Weights of a small GPT-style language model, trained from scratch on English Wikipedia.
Architecture: paired heads, attention sinks, an embedding shortcut, learned residual scales.
Training: a variant of Muon for these matrices, 664M tokens, 5659 steps.
Each number is 128 + 32 x the weight over the matrix's rms, rounded and kept within 0 to 255. Layers, rows and columns count from 0. Numbers have three digits each.

# layer 7 MLP up, 1024x256, rms 0.126, rows 331-437, columns 192-255
144081129132158152106124191145081076155147148148190063171153105115181157176085100148104083144119130087119136108133091111119128136099173120129107100145106127107119091134112073051136157100121180
108137141179152114136103130101119141117137175170108111134159090120117085103131127119161159175132087156162128136134168120100166137156112159151120108088100192126185158104102116051087156147105182
122125150166133079158107113135100168088135116159079107112170200093129111163142153043053147117159096106146150157178136172145117177127129117140137182123099188171160088159062109114094134166119142
113187113097107143151151129189113156077175161139129095139152159146149167128137128173157107133080123148128105171151090133109089096122158149112151112142153112160118106089137128147151142097115176
130159107151168122145090124131138127080105162142129066173073128118088143131121105148096114073109100151123129149071139102138115139158109178136112086180081109124105134164044149116151067147089092
183102112129163175114098132126090130160111105091122045124130075156163127102106099158067134184129118086148124146140083084186109136099127095176144093152155159088130160126117139115156090108151093
117172149131186105142104165118169132136092120069140132150138192069150137142160138122130140143134115187119180071124114060165091097142142139147103121136110173115119157081098148153071139114130119
160148133089067112123129192180113157125146130110100125145165104098118141103111134085101130129139098097107152159192082134128077151167147049089120098101081116121110157144081066077148106111063086
117219124123125134121125069093158142182094104120144102101116181061130121120107186067120140136096113132091163115153081132150107087182135140165164131198143059155073101140061171081077148097109130
132195149149101179085115126157202169143110160070145138103141121139091133115133086090122126126099122129167128088195132147130106117139133137116094120159170125096127150135117131107098176177118116
130111129108047131091127163085091121142096170137118141089150121144141083130111119088099210126134086165115169069169157093115175089143109162139145155122149084128177133206145112185157138101088082
148107120095137166158086063128101146111127113126122104106146161119120062128112146129142150134126128091111163132069177098155105125138059151109236132111156111143072161142163121179091106092111149
107120110171089114092088189171167119176136076133147131118142102116077154154103115090130142097095139166138086093123102078162133178132201132185172096049089087074169119176117112201102145088099112
148132140130118158122177140125091141079092122107053164121069169138123166103122158147127182123131117159092180102173128173171097120104124095119158082107096134126132172162091122145090106162127154
142117182118195072150115176124150140130083156138127125199101115124109100130102137145146124126135103080118100133118101110153111091145143156139168143177134133166143187171179097135140130146103128
174171126159149190129171179109137098094166147102101088108135111107173131104146142108118171136126121095074093111157157135172095197147124154138141142091128122088115105141128186135146098118066144
120128169108091181089129143112074134081143118083119130154123081128155114074143174112192137130117163165140114094117168162093048165140110165110160123123116132160100172133178152101206148112101078
155051098153154119150121112096134117083171130139149099156075114151207133149100162136086151090128130069216055182126133096095124128165095157170162148113125119129119209105159139076147124157164097
107108176136119093129123109118087199086142146110155137169102140094123100091137112088062173111122138174169125123127185135090090090115131086154109121116132096163109136080163124102094168123113116
119077137089140139128118099061115100106118150080126094137090113110135148122165161134146113114114156132156113147159095067159106117135082119140146190116123137113118116138110106076112137152121124
109181129093088101093144128106108132133176167112128119167168122187091142158065118138107103083088089211147135136223147167116167092143126091100098183122129099193128143138109160148145138113110137
112064123134122119098095152131080125094061162169134138094151112159088084156117090138166136071145124167185113128088076098077163107057140128133161094138102132088080166065101069180168074164095148
140156150124147164100126117154137108104219086094091129071106120152102154144172144145133103129097166089156120144188100058152142163119078119149177123105147070126065115134157115114148122121090162
150110106099171148102090115170096124130186109131130150088178140070116128055093106163084062087121101136139130081142192107149128086151151057154106113209101093118113234102136147106142091082170100
161121069193160126117132129155169126095092154110067144160127178110169134160147135098153087078123058165223117070141117133105152080172187134135164119171142139116123113166180128159106179088125156
177147227180108109095090115067114125064079106138167147154147143082135145169118164119108148124122128129145163172147134094127093158100171143126150168105032150128073130083121143155099191155122167
139096112118103132141164058085208152127160151129146146187172173119144161129089148132070185101138099095074155127113197100117131125204156122132132096132103138129038143190153130170151080127153099
142121168138104045125129113102169123106098108160112101121154116133108099189158139184091123162082170090142095096174144110089208164135121144113143130156126149095172131049123117111112121086194153
160146163125107118159140194157140106155178172122091144079137181119122152124079126087114145138106111151133153119063114141163143152159133132175118125092125121176154097106158151143101158132156174
114100179140122088124150121126131160173166115153109132150159117194150133092115131088135182120147034114122078129148101140182139131086121149125174129174144118210139196088133076131160092121102161
176107078194134149070118141130196126066167080076086111123143134225128140124133162135098121123139080149054121196189163128142104099108017031075168123126161110134129211089173128084160084095119110
167138149162128147159072124097094120138145137092166112165110129174105192144131130172134104075124126136149099097048128163181163131141150134101113115143116126137104140143100119159149150138090130
140162142101125108085144085124120124062155164088103138075141143137118146099078153186158146150083127093071142195099167100123136128103173132123120158172125163125119145136148179121140137112179191
100154146136091154179111182136131093153071151093108152103164196146073159116065129111105159126152113102116064120204082160152139121157138144111127120116071126175146190158113119137151085096096098
160095072079127127133126163167134100090205153068128110089147104129126139153130158165161153083124171121155082056136130139089146103135141103117123131147137086095129167158145159114086066130170127
156160116145122136131079108121147178088122136145144108162117097127160130124190127126130105093154102120118129089110147090153173128102170123109106135077135133221038095140151123162136153133105162
146144120122164161079127135138189131094132152118130071099094108096188150142078219121165094128143114121145141106084129131184149146181104094097093095102151132100121123137068063175144088100160156
138157134117090098130132148092150071115159140064165140109110143129137096097172136146108153133107126131177098140100130175124165131097105116109185071097097101158049125165141116095141120119167095
235139115072075123166123042101146175138130173077090088127134112114080115112125111106142139079140113113168123109103176135134053106118120199103158057152126177116111162168147149136096113163106135
147118127177098106141156090102140121119105119104115134102165112158115095094104065055203148085111142168132161163154080136093181098116131199089116122130122092137117169160157110082105144118134123
164202184176152086159155089123177075090142093111108122164196112117124142126108103122154151108124153053155132147075150173080107109143133123087102093110138126163111124159123130178125115126126144
213103144131163132102070107067132114082157075101122170101101124148093133162103127165116186119075117101131094067150164109153192113195129070199157168160115079134140122174155109066086096097112146
153168147141141116116121145072111119100127143122121176107078153089219120155114084075143132139174145112204115126093143151119069124142092115126124158125100109112190089120135125144100108145188133
158156077225106103079117124168155145112084150170167092121126162131068124087131154102096106159149107114192199126130139160134220154132188159097216145079081157093118090151146151110132126152139117
124150064134120150104156105130099156089163087174088125134142120085124099094182096156099148129120130144148108132141160108143142130099111116171145091086108165147091099142090163132149105167114121
127175151153118123090125126103139093167144194122158108160150121147124150111098115104104093134139095152079142177239084160085117080135107124133178142099140112152160034112149121180144107117186125
105188113093147226054117187179209131198173126044117070122157106094142122148118140129174131147098149105063149141113083099096079152134082123124156126105159129123094142111176090145174137141134132
167085115097110160140098152084128127096135144175146134114112105131145118130131123137114164063129115143156151092120158126145146137104154107127130140092143127141127119177098135132101174077202151
122115089134153128075164136111186093143149124070161144127104108106086148148118137133080161109145137117203177125151078065107114131092134140047097109114113100052128128138149119123182092090116143
169119134086143141169126169120151140110147142143128086141119098137150138141057107121157099126113145118094090100143072129130072186094097181118170110171095146101128150139128127151098117136134098
088180077151118091086135134118144137085122064100136154085138203106129224131100131177120176056104080087142137143148077117067079097072122141138092125089102174112111120159161177145207090137142120
087048113104102149148100175145176121118105070107132100074100145122141123078154092092116174156122130075124126153147130123167117141194167076101137140126168106113199157143116107174092097092181144
143140133146148108089132169131111144149139138126164093154085184144135111073205109150100122149120109149090097125076135128147190182095081130162177071128170144110098132166172130158109112079168084
115150135119118121110144140114144148170126161172125092105131123082131170177184189157087143108124086168144084079176093184086090097171202097166133100159120136138144109098147119129168118145118127
133131133121120104154124110111145031109176116118121106104129168073113144170075105150167146163096113140140132114142122098136113181072145112104035197117144173102167134102140092111097053164156113
109078196144096110142094073137127116154201117106108116096132104152173086163065098120158151131141099097157086164132097113152173137135112165118143154118146213105171164162180109188166137070098084
158167138149097136154086101168157083131179050127135105163099115158090086134141195101101114127118156160154142120114135141105104153095120163117126112172113118156187145173075153136180119156143128
124115126136098129072129161098182116091099150135120120132162112137158123123115083149146136114173066085147120090136147121125117132151107149123113116120171135137137160168149143120131177136121123
126130176085126149103162118125154137144134071124124124133128141114089122112078088118106136155135076090092148194138111105144135105175133110089100168144126143147111190087114123122135104136146084
160134190141111109127149117092189151084095097138121128111130124133112125093139113132092171137143090164151122143130121074153152122138131181153162159169115155170169133121123165153112097110092160
141189110168127168080049141182175118117138152119083148130107126158116142130140149138143132146095120130122142153148146137130131074151135114114087139134134152170170109129190116030118117170122114
173102114109089147110147127138159119111109169129162152116134146095059128213191135121097172105116140129144142143106161149107122092151118060092171114124151095172105145163122102139196108135135188
109077122159090165099120118120143076121146097072143133158137158114148127158135081216091130104137120204146141083122138107161150131113126148069096132087106131082158119138173154123125120129165189
143103080123181135129124162129163063082150145142153127148175143155124154180114147095054089168112144153150082175166101082138129152122189092092192137128136168144114120108121102129139144128092162
088107191107131186099137151133149095113126087153155220110127168117121156093183076174143146146163058081110116163158097125126110117169146084168133158084147087157155096112108130130168093137086121
122102164093182128144076203118152126069141113091114081145164111083120146111144206160139091122106122146166090130084169130113123144126110112135109101150124120126172070139132106077136186061089084
130118091139125139170115115179105176078160155089108111125073155088137098160123109192124149120082158153132147145146078102098060127144126180128101137131133198232162136161134118188133152143121062
162151128142162084145102127143128130141148164144143165122102102110088159147104106092145094113080127084127167108168150152124135110114136066068144073140141126128094177127175129110170077154175079
158086139178123117053108133079086159162199122155168153134169101166145122127047044128157172126098111157118173130138080119119149095143122116063140060062117123087066145134125085169114162147123115
161152180048127181071162136103164142152172119059111166099155104160106147177127089102118119098145127130112070172139133124112099165111110142084168132157167148174147151239126145110133124156093108
131159090132104124131108076098123130127140094147108143094109137153125091123076178100085138106098126100124109144133156206103172119077126080128152133076080189154134096138107171130110141136126110
185128099162079203084093088131171144215117140152158136126127114145133109117141146028069156134119077177069120149135091155125109101124115118162173112093069145168097103176110091096123120141104128
127133145153152116118080121128172104081226101128168151122127131115136162082142090129134078143138115124081104066115155138098148159136114149046068162111207075126117154168123085148096175125131071
145145122144113145144158160150159105136154153127116121104112127115129099121085166160138118086119131107139117102154143084148130154165185097187154109131111091132097144135111085078136095133162175
136103159087112139166094149094144106130134150126141165107159068111103079125156148062147124143106142116150140126158150082163132138214145116124171146141088089114102168166072095155069133156111136
147098093141141138132109129120090089081200204126100135116084085165110127181161185132115105115143087098119129117145104133117145132134135120090127124107089095193150120120152109125102106149183119
188200138137084123103093132121097157046165133195180102083123105108118145091119118135118151135101158128120145092067098156149124034153127103159146113098131076114105126129176075121158148110100143
101116150103143140143108161096142151109140134154141094122209121142091121164129138144153113111105114166136139195148123196155101165110134126154092121091110093123117117151152139160117146131154093
160146156124202129064081075140122172158150149133132088109126118070131173123099095143128160171154096113105109187107089090149190085153164163105196095111146129094124105148116158101153062084096127
096116151170104156165079087120114099107149100083109094114185124141179119035066106149054130164131139133183144191152073126125181096185175094156140199184173077117075187127121049113166163093131132
141143119178110108049076213131152148104138094138211108091185173120116120118136104147099146134069105120120119119165128142102163147124157121202114187193114164173134099169175105158083146108107087
119147170130105154147128114122139096083164149144122132085163117161107080082163165207083097186092138083158100132143134127130167138142139167114089076135119126130096138159135140127152129181079101
120117032116151134119134129142089157107165104093082053115087083100129124109146122158117163175086109078124179155122136120094137191129137097077129109102161120143109105141131160127145073172147082
168225140172110203152137148062109104137141173118163166146124156178137095154093130093207171139157127090122147132091134097140077136165180091131130119089115106100205169127121128133124136095155135
148129111138118121097121148073129112099133116150184151055120096086077080130081143098125144133132111165128124098142104108132154101133138121139153127125151120148083134156137159159128088132155108
119140082102108111175132118161189120094134130130120107162140107134121139123119092177058109106075103093104091180118103116117120201144086103079127061159112049122116097101125113150093135085079157
138131182117179138088095157094087164131099051098119112081127123122165092128140129161120102083102124153118123052116128137113114186115069154156195187054155132113152212072123101163028156091213156
128220095066059173068088123119136120128128096131135109155158133093104119103118203116123127165098151180117152154102110124181120132168198169145108150143130122181122125093163130109181108102135111
127092177148145101094145159130170149126149088108142093139112088167157174153177104171118146158061100086119134094147123056110153078131122167172161095109112112140068110133136089110120097130069183
146120109133141097154130138099168200161124147070112094100115140140114074170147099131117120108121086141105157127154102136147099120133157082164169120136155113133122132106153109163183114124134094
117138111131110157172108185141172130109155173071174047148166109122115170122131145170162126094129150137105141108051106096134103160097105130206145155062095150103114112141140132124147136110099137
120135126141089078128082147083116153134174179126107146074119123110095127116122115154119192165125120137127109120054152166091163064131078116186151202137149169127159198086160145128194043160134123
125144105160149128134140117115110160121123160150119119108146139157147076101125072130132098078141140085196124125066106180139123136144145118124110139115128057199135176164088132102111065154124102
142181159177169136149082086102134147111157101092192166091126085133071074121081092115142101088085113109151113145150140124118108146128131096130161196104149144126074133124175143157141087175139113
127119124144149113208126112123183108133133090123164137116110148153128070140110148133144165132142117139182146128097163120137131070184158113128155095046082113192153131134131107194179184093197105
158128091169131141167118133117145096022073115108197191129099108105171047154099155104164113069149118077130097042054087124111078153082009089092140122138123102163071097095067118135179092136100179
146092166046180156129068126099113133144123109174158126128162168168119077209088125134054152098112131145212103151127155081180129162090139083102148127090107160107130145106144195107158113117120146
146166115108163127101127100118131174111111114075152131146166137085157121070165090120105172133155100171085141222130099137149156127122108173169112160096103129101109141159100117114138138113136151
123160095155145102142127142060155134121124195123113128087096145136141121105100207096100131088157148151192092183162129169108232173151134113125141115120134112140071143198138176141094099093156119
164145152150155136105131167105120156088087098113151131081077132131145164066107153121111185127085150098122169169133123136136171135094136175166109058159147160106109188079129100097153106154117067
135130130166128175154098096127113156140113071130136120125116193117148129109109134141133128116077110131177113163151138122109105102103096171177176156189088142111164146133047184147099111141171108
104159166094129102096152080136088200168093118149167122068109115139114109136131075098143139127141116116133159063123097167112130140172122113096135106162165163181124141089160136163130127100097121
151140138096125133119137108065154095137163181112123125118073167186173143118125109157126035092108090130189158144171137165121147114145111124087123118143136134215083126088150080109113127120113095
100174067114098150150124119112125189136103067171152134092086131148171156158138130089113088063099112089131106151167125119142146162068175148078151067126168106146142132077071149195094196127159084
160104118096154157124121115124124147092143088112092064118078145116138100167156113135160131152102120099150124143131134120096163180119122157085162102139130077118146119119099128140125162183149126
123148151115105173114098095152109126135144154100099089110136128140165163168125189177110154099123112116076135191213056159129140177120150162095094118102112149143091096160096146127111120139161099
122140098147069078097117157100156093075128102085115121138164071125056104139126185135088089095122151160153128149129115124129128096175123111122122107166133032168134096096097102167076071130116142
# layer 7 MLP down (transposed), 1024x256, rms 0.0641, rows 331-437, columns 192-255
164087142158120138116134126059163179143128089143161126081094091123094205081190167147148121062179181149110150128162099128155116158175148128156109176080160106133142118159146096165146090149087173
162145133133117166057148139129176150124096129099160157087177147119122188104146114107192125104100093117110144152159153128118095099148148141140104125153088161149163125121143196117172156120099153
136092090091151145148095185133120126079164170137124121087144127111134110139090132155123182142132126133168093098161126144095174158170068130140192166152147172113069135199126156091080177088143092
117133131171107132167132114146159141145110139153123093159145104114178146150101100150141144156141157133142130172115148116182170149093148169096108170145143160118116100115066166162096103136101119
140122086090138090122123171132133134139053157096133163122130162133125208064103185123201157117145131115109108073079131124154117118113140149100164199135174099159177083148144132136102113216115124
118104116179116080081177109096191136103138124113129152150140143155125112191122159136167108114083137130126135125086141151111075140109129167150085106126121122083149170151163126132139117123100071
126139137141156144075154098125097184179104124120156113181120154128188144154084105160118124121106091131147083155121158166147108161122135176139156136139108118073119189168120127143143149123150143
161084121127047115169107114104097137103132114115082101144141124181093094171145126156128129131118104129129121102080166092189128118102138189082123193147115175132081134106120129105165134122142109
116161124102105128117108137101156043059141158109108130164090090165167112080069077187067162095127110142127123110125121116082134144093081115190086124132132115191237162160128142088130129132134127
095109141110101153134128138152118113090138121109113151143127067140054150105071053134087143112086089129172165163094118061139133093146145149152143071129135101163150086146141183167122127183131138
194179158144148110133115087146142136145115109155071105125070147110118179134151086158164170092197118114095120079106145078118157167060178164140128126124098101096079180130113063097117175066115146
132136136206107129127162114120158088093164182096103158071146152142149162160142164142091148084148122111107151125140187114101129097122125135130119156124146129118129111096120123092135118108119157
081110156115109143014101110174199128130117183110101166094110142129168181098190164131094138130141162079176111077105118132122142105111143169135150093072159159131136139113093173097105214157136124
107128086215137119127129077189134120126146152108132104098100122128120149151068146127086078098086060114137090094125100143169132169108102139108146144127109137094157125144151147109148113183171180
105138113119188111113121138149098115111030179131073162157175085220188083169122139155097149137124064185086129081060136057113072110124151174099101156114111107082125089087213142109096134100135143
171098099110102150058173129125083088157130137100146143153129066111127112113149152144149124122092083124122129098119120122130085113105148174143081036087139144184109162122081144173158166134140088
152088105102137099091095181114110150159093126142119116134183124148096156170134103138123145122138106096124153091142112181113081138120137100197131148177164164119150074123135158095137143167164168
145127159095097131129156127163143030132166141147110067088107090152127061154115171129122142181182154117134180182111108168119124152159123093166130134114188157112138149089135111114137108157148123
124148202127100144089192123087146172100104172121136168091132133140151145170041115130097164166146163054096181147091132140178074159217116133141120139149138156171131106153118123161134094104078121
108118217128121108099039159074148144134137166110139099132118147127137110142138100123132162154172139097093124105098119120129156122132111113164160103125132148132176170119180132150161125154196154
131163164106122158115130093086129111147154098141119148095149234111137152169111127158098103128140141159133138133124091100111101085103145150084145044174142145102197103081131114192112124150165132
117117117102182109158104162158140140100160096118147079133097145105144161182120145100107137123114139135121155102179164147122164124115097122150098108125137133166145171009084097123131074098114158
077129135094176086132170151149140159086099133120141168101121067102121103120046133145135145182147126118158128205089109126126112167160197131201090229140107156103135154099025114158152179097101145
160112133144138076095157120141099107080163130106104187158171164150142121196164119145097182064105167070170109056092122134154128121090128098124107118134129151142151143166099175125159183117117126
138131151131111126086160104121148117125125130129031146129092124096134141076150150143137114093143157122159172149126159162098161176066146151117067120080109116125183130149052141120173121091170113
110124135144080167081135111136167158166190147173097061100150137173029159158096130154093155108110141144151112130169097137116171155085189112108150072134114138112180148168162144126132121167119078
139087134097181142112105074154140098057127124083086125167096118098147155135153151113125059189154192042078098168064163134051148157092158197128105105070127154133164107104128159119093094146141170
108138132122131147124104079141081119149098148110136131120131097174127135164105160108182137119188122142088090101159125143161088134136142125157093081087101135120181125175147120123148123161118110
072122170134170102113109136176108070173152152180104140150152110133106112116155117110116120169149101086120115198144182082120173099062106109140110109125139176109143172128146123174186164157147193
131114122149168169137085092192165129121091099189072147110174108120075114191134070172097079175125126088111134117132105148095146131132148098145129104084154151103118115130092193121124141111132109
150096148102141080107133166242162121144118083169076131159101100173160173062103090118149168103138116106116085222140115199173157141093118119101190117130151171168141215113110101131093093109096141
111114127152109094165140086164113121124207117106181110094130100097076139067118157141097164097142115081118143133098047140117133156123137131105130148116150145114150173134127123141140172151091148
149117061131139090071114077113092151153109126125114177092123104156095126097116153093133088113105129130100151125170178157142094088152117137120145106120145160112130084155106155156092166134102108
122126103101150105083113150176113150084153118117123101118178100147173101117134125156098096111162128103162083134117105137092162074171189170088157142142130160104122166153137130191137182129088128
135139104129154144162129202130082120150137124188137107179142077157139052161137095136064151075082165127099139154127198157153156164172131129082154116152080158127120164132146213112107084093149140
121109099103093133053169081072193135120130075192146106113131152078091141107173141196196118207111130092154155164104129119179067068182108115151117075135117154138031140105116114161166123120070036
130082134136128174100157108150132133154179136191203102100124103132157139111153160146066135209123119143117057129154126120187134149142149163093169088085121132125090150109117059098206092092089149
112082113065185109124109182140134138159131113151075111189116127112132116140138134169068114147135151144094105119100161121117141126145069074138127150147113102175102151125130089148069172122152151
138120143162093074112086120119089145142160169106094108072127145154114119096103114166132074145094121127118162111122058178115128124089155160118116093110096063095120147121106213071142102133138124
098131165158174130099179076106080097098093143091154097112114137103109098174100141198200134097161097161181092120110135153096111087137049122138144202166087101139046163144090044102109143133126105
119158117110139102107148077126130100118050167072079125129152174079109122142117137136141129151171092117063201103136173150121098166144093183162141185165140134117094118105096130130124047113158119
145095157118164153124112159149098129094145114140119153089074118097096169148068210095161184094084112128114114072093184121137158085150090166113090084125140159175129153167117167162139141135158175
112178113115115127107168122114087160136137147124089127179169086135095114115149097106099087095068075101144087094119155123108088129158113129142166086139164112185120157177071113141125112101179090
071041138116100104147100155158125124119056071124155116165161119070204059098147110121167087139189157149121079173122098124122101174137132155140159144146140160128138112085119147140133155132160115
138128066125113131157163071201157120127134087125141110082151187158126124079120099226177161090182245177074187144134166153101156125169162113139136134157128132106178159126167147150159098132081107
123126153109155120118147107072121143086089113147128176187118116054067142137125119095107119119092075095158136187162139127178187129127182109104120169084117106102136149139149124127136175124114103
121177225066106155066093152127130107104120166082122049136208124057137208113097095110138117191102220137103098136074165083096168191155136155154171135132116116114136180065120179168132133148108146
099145136065133083104117150211081104116135173165081082154129080136187110131146120190079120189144121130131125133128132149104077129115123135114179108122154147093151101146143126110121183095145150
146127129148061174127077141147132124151118123096147128188128124133171089167110127124104082124137134202171086132128159156161134118089155104114164134102097140150153166176146137099123148100146111
107119138141142126164130119120124101125141074116105145108094080195139111137146143153101138165127097120097121092076109133137130204097107131140112161090180132144153088143151102180116093146169098
155116087149133099167153115158161128157175085173153108109155168147111142113122048105166151153131068163117126111110179097128133128125084097156094110088150132136116166117098070147110101128074157
101111069135139116079152140065096144142097105081096120117099109124114142157157118141126120145150112091083118186089090155090133138138167126102091214128083121131118137102182159157095101083105145
129198152174157099110156154144064132127096160083163173082096101179154165116119139095155132098128115194132109100145126088109116165139175100126095120098137177164113114140140140155079101176123089
096153119112134099117099123056170140161127130127139162102165111152108098109136128174090168120166120080209154175072128121117123111171138116109152118122124124139086155110100091149149088119098151
112107147106066117121110173158184093167160140129183173102151196129109081189065129104143153121131117122110148164143146066153127130159163180125096054194158146127136139091135100164077058152159148
179110140155105145128144094202051104094162127107157099118067085117120119164154098129155113156161148111101171103148177176158122127093112161103099122111087057168144122158134146113144104114145157
142125148157107096153162172173159045197142131078150156155127108136175141149156147082145180154143153163109128175131146130140145193098095186140095212170116154173068130136141166138108120138161160
150079104117148083107159145136122145148110065171117132143164126103156101127139150191147073149115126178091136174140149107118125090122126135113092124158103119146097167103139117062160113114098108
175095161184149110105144108150169142133143148075189106110102177095145104133173154135132134101089186121133115107133135190198134168086120118119133170149101087085142114102135096079154087115126114
110100196114098144103076125116063140155093055170112190136104191167102183180173151142102112098157128111138134158076133075137137161112066140136117157145129109188117136098171096132108125150115147
143138199122146112139151167148120105144136073153118150150164148081114036160111125083097137117102101134139144116115119159108133081159155201111082150126070111120154094144119081126125061099104118
149129145149148168144117122144168088218117179109108109145088144119124164101154115128114109085120097154140131155115129179142137071132052143113140133196117121118164164120115179149096124159112133
127114112132170146104188152145163093062125151108167148144169147115153163143119149124146081176123125120149141131100121104085101113129108114164111131144073093111127139137157178124123131129099168
177116114115163179100140094086107153213152110162146120125067094164096112092122194123117121134126192103161123132132115113162132111131084100131156103131097156100053094193123105167120136120110113
128150162163114153125136123122081122144072159119143147088142097185143067111141100142111090156109171177127125161146124127132144079087104192106112127073081109109123173197150135099119099110141173
120118139130140145131073139138167160187152089110155144115148141120114149177107184154144159098105096132158144136155161127158067136128096104156136111086066066142079118119183185100129047104111094
112191102083198068083155174117146148120105152173158171140095109142147153072145114066153177167152116122112167186113105089103110156209139117139083154161148160107125164162121061109130140187117180
094106154145121150134114132074098133119111156198089158167114150144095159171142105079155136126133093165134149145117150132152130080120128119081105159100122110090153108147104132096113137088145102
149119090128190107120163107085161124155138129152144122150109119092169091147128173112163102107146136129181103154165089121093172131086122158174098144151106139082125146106082157165173132161097085
149094076160083169139147083128111105077140080148141158169092117065117161137119134168125115133149154095119165143118073123109100121157138175118165118135133129087067146110116123154162070140110137
108159113130058095161122074194153186113141129138116131120067150143112082094101156099100145142161186087170099144115126101121165074116114086135147128108189105065077147142130072146101133167089146
151125100123123154122144156105176136074174133076150125163137168149171140130075130153140115070053155083125148123165090068066148149139099071115117108139073163094161111157098165136172132144147106
090122157124152180142100134181150147125121115166093095123117140158166126148172135159205195147172101138085150200108108144151117103129099165146164082119127127022078118137117214116119142107066137
071106169126095155078102140071115149101091118049078086157045088151118137160215125112104138121167180163147111130110128173136138118075129160126129155140072116066142087109138146138117116120113129
171115144160154101136117106124161102152139093082049142123176157089127136177145077115113128110156121125140092119150144058145120106126161153150122146155157125094170086108119153116109130078134116
084178131168124129078118152187122133093106102152144115168151086109102153146137145145123100123148069130112130088143114122090111185105174155096153112096105192168102172125129123146101113072112092
120138095163136123085097130227178151149097138176134129094099131092134143107112099194080090187120064124198125116046098134099091083173179130077170092156135105136147103082120146147195108080133138
120160174095081142108137141078098135152148106118073145103089193137110126080164160213100195127189150138088117129137080089179150128131068190115084075114140115109143149111109174144149155104126120
099152131097114109173165188136124137137080156124135158104127126176143143123124134191175072160132176144117169147113153114140124126102130136165138089140080111152133176129184098132113124109146106
175090113116146115162180142080147091161140157132105160090151117137116154165118117167111156072105163150117117116164147131117126084101131197192190122131180142125117163085144153186175075133087088
089192140137130121133108090171076134135104092112151101138134146148117145137159156168120114171187159135127170145129126143119160104162151097075162133116077145127129109183106109088162107143122086
131133120201162076133131147145143118123109096114141115159127140100146068113130190165115102144089140148093101159130163131156173109107102140164107106153127151104113172151084142148087120065150093
118154141119135124055142169111145058134148164132099116102112090160122126117152123185119106135130076135171134151111097063129159094137120171111079137170146133128179114116164152153126124182101184
098110098100195114099121188113106141113140152183077131212146107091137169136156152146123138098144152111137169150119100132104117184089202155229134175119133105146190178144058170119155098168013122
123155149117158177147094126130153109117100107172088111155161153123107162097130119129107104105154132065116125078108086125121175171154125103139116164124186142110090098067131129138090158155129135
121149076113152109120116121229142117106173121119130160207074114128097179165076117122104143128157086127139070103120139179159166116131132111145156118118154104091132129131132176143152178130101133
136117091148160108072120121081091118126134116117114104107043096170107105124062115123126181100068178133129160139116123125129140142128118088089094138130109170095190069095054134114118074079048086
149136171120115122126158153114116123076114091130169210042110163120181142103148117103054123140063115116160113076165137111137092170141100113139105195139181048146058172154154155097179144099156064
102236166115145125117115186094128099101113128140156167113151131123171068153106103137083125116185091134127051137197122053133142162133094146192087155135124116134122144132124165109132143152134159
115128140149091096122148191137094123082123134164075097114114099118119136163094106139081152162114071161149137105102144148084117070137089100149169174143070075152129166121083081121118124119190081
119155078133095128070114111126136063111175155121091126146124123204078086071174117137115081166117138167138130162130104082136119153116097140145140115154153145155130093093115079028163149165136103
137137128142087126103086103140120159093159099100121133141099093146151101103057160107162178107146160134126179151080153184102155147107127146086103120226097173103170145158133050120069200109173102
148099069104125190138119171171112095121180116102135134054091134163175133089129144136140083096149091120117099143098145142098173069080151136112153152078166137115102107127129152129110142105159103
132111093146125118153177109134112098188171196104111102144043114114117071182104167134111169120172071173148175107117113120165104108162120119107153107174110114085056096098106143088153136124145163
102077096124129196100156165155117183134109155171139091098092078080210100104153149138089089025131088157113114092124194119142131151098130149146146125109107134139140109169137143076152135150143131
164107175168102101114114172081162070088152112110141060139099115129119082118194156070098157111142146172114154045103123053148122138065144126142134140142125138100158100141090176111131143217103071
120128109120131100120124127123117102107064111113115108146094155108151183097166082132119116138170147214077165150194069233090150114129134153125137102081134102177127139240104168105164138154131157
100112154114160118126108177149118113159107128096139127169167113142118122134106125108151134171118181133144123118132147124097119138075103164133174093059162095067186137168174101077164088163119110
127161109093147132134136114194079102144159135093100148048119139140125132135099137153183150156176072086183114153183130157106097087103157108189178115164135096143180130134069125146178129074090172
178146112156102127173148144183093169128157153134138114196184142138104097128105099120102118151124154139147129106160111163187072148028113175085145189199105162119104095165136141068159147098106106
134149074176103109124121162162131150188120138141132073086150129199118049151141117188179140134128161109102118105185152166105092091099114051115127151152151109115137109121111123113120133117132155
101207128135150132116157120105209126191183144095174095087110153180068125106109115163124094130176125115064165111168123112153128144071084243112126108136138147129163101073155134157144140168109169
150125209109114144134141147114134097116131102160134163092167152117058137126121175139127087108153174106123104084119177145117136153088148201177152129098148115159136134131148083078161133078140146
116156169118165104116152076140131133109098159127130140184125158134090111080103140131130133127130118191110096104132189129099152130114103116123124111147080153104160136046129103140078160119062103
128167149060130115097110077134155125103137156095148110156146116091170111157137114149129139167091074094128135108098175108081146165121100134102130101089103126176166162092099177125140105081164131
140146132066117104120079081136105162155099153137188104144148122164185096084108132145105190138086141140151101121054171124125093133113112082135146124097121108154175084180156115132148146102142103
104078154156138134156136111194180084104146146141045119168129187155117139133153073089072172145137123128050159157219141184127122156134145129178176224175206204108152129185122149140096039111124137